Weights of a small transformer language model: 0.968M parameters, tied embeddings.
Each number is 500 + 40 x the weight over its row's rms, rounded and kept within 0 to 999. Layers, rows and columns count from 0. Numbers have three digits each. The size before them is the row's rms in percent of the matrix's.

# layer 2 MLP down, 64x256, rms 0.222, rows 51-63, columns 128-255
096:449462505470438518531457570506495500504448508519490531477537489496522538503473512489588508516442538531513480451504512468493502431534503508431497442513425482520463552483460487419502448453581508456487472397443479483438572528430522501456455482483508449487492526507501536463515550462537492500494503573508527528501442511613535445465608534500450449551487498476530469529536429446508452467526
100:494470531519485450524509445522576520515504493509562513468555569494489541497441558557535493545461525493549461577503571534558528450570470493565500571437516553480541492472498469514462564502575465475532514562506496524627446471522541501502590480537502396485490473559489561471493459494484469506537553482528562482524491443509516511481492459556515533523486487568509573507463558489530504525458
097:484488464507527522494504546500492455447525526464557473549532467558493488497491503454468460495552500562470543460516536491507501421475478537498441524573528510529487490480526515486502548413487563511565510338527504451518467519453473508507482449470494499427520591471543495571498507476495551515517467516613450488520555522486503517512594516497459535517503520566436542477532546453493503479506
092:545499522525523545475462479535518486515473464489528454543473489547528434546544527492474502543572581557617553551521478543511488462443483498558505505572481541478441510506516511476516538431463485545618506468513460538534510456476459463487465513486399521444527532575516510446501500607460451460484503507580512431509454530488492511487445533520489513538516498494439501428483564464436503532534
110:482485522467472465521500430465551481392482453491583483525436483471525509537505570485499445481480480550461535538517471534532477471485481560472549465467505584475483495489466497533484503528555505525497548497488484527455478514527527511516432505549493484504448446521471510470525567463476519487426551465577555553526474494477497502620537509542541548514534474483510568417470522500453570452544
090:569502492476460460555480452505487502460441543449524488540493490490509562481482487459459514550515494525425498469519553446507477491490521420449532482511499496523489502540496503486538475536544500398472512517471500491504584480450533581478512532595522476465483482438544550469495554453571511493473506547447590487399523469458430437439503538504519540401450521477471426515608456540479465452516
094:462533532502532452466519545567449543485436534518450472498560522388466473482489538469448463478559571527480474518519573459520473428447448537508539535520510466469498481542514527531508480486527531534530496521525473509482494540503555508479565541552514454467479542480509497576501632478531462452501442504558497444460561616556540459559531523467519446493471456487437495505510387496523522477480
098:485490523515487475522571492547510447428511488529491507508517503514493504553509506541513532534548423514490456488563545492463484519449475474502456516575513477440459453443562498549493478451430510473471445477533465452485535556530480524497422546537465434542527422473498434541488517519528518509421494498486518528476412455513470480491567469502478450516489424523471512565557434510516491480529
116:470476478510554520431434491442572502492441509468471512524563490520438537563507503500510518495448488616517560477551486510489481436487539557509522450561492530526408600530482568467514488490533518538511537486517406507486514482489539494445501558466500481504561509497483562447495578537480450467466516510541486488450389535487534489462489545538435534496520408453509517473404506500485486500483
094:577481510414497490488487512497562440440487521535520503466491503547566493485519473525562471464429484477545485484557514461586545570530485525496497485468519538469603489530566532504463503492502469506470514493513555465456490451581530429514477520537549471572508504492491482533508487516517523580545462515524502544620414441429482557502547492550469461509527617601498456541496576468471548540469
109:448410474443559532469462487558472520476475539444516520527505557515456513460496467464480515462450483474490497533504494464541485517516519504511507443511470501538584476492479402456514510433451477470518534547458536586497545465488593514435560511466472482439514504483520449510477516539444422509524495561539510551537357480525440469463419497513472494496541553501535522480492529469465413491507
096:491492392487452531436537537503450525506512515437426486518523571444485548574548503487529514429509499537511479507496555492488503516469497560508530527549480460486488527532640512527501487433482538520503483500507566552558497548551452418488522549477466502475581509557475512540438516500525481544472514505521587510457475612511445491493475484440429434389530466492449503530535508431494554474498
098:456498499480482528545512483453462452475560549481414551475566481457495517451505562494454525502483490491532503524446465450530521463519505457476559603522480520503503500505520537539505510497434550433542523557512573488513484534558437433520478541571500482492481492476494465523471467488508508468542389487550520502390520472492488473483411548521455551377467524447482525519550440462512468488486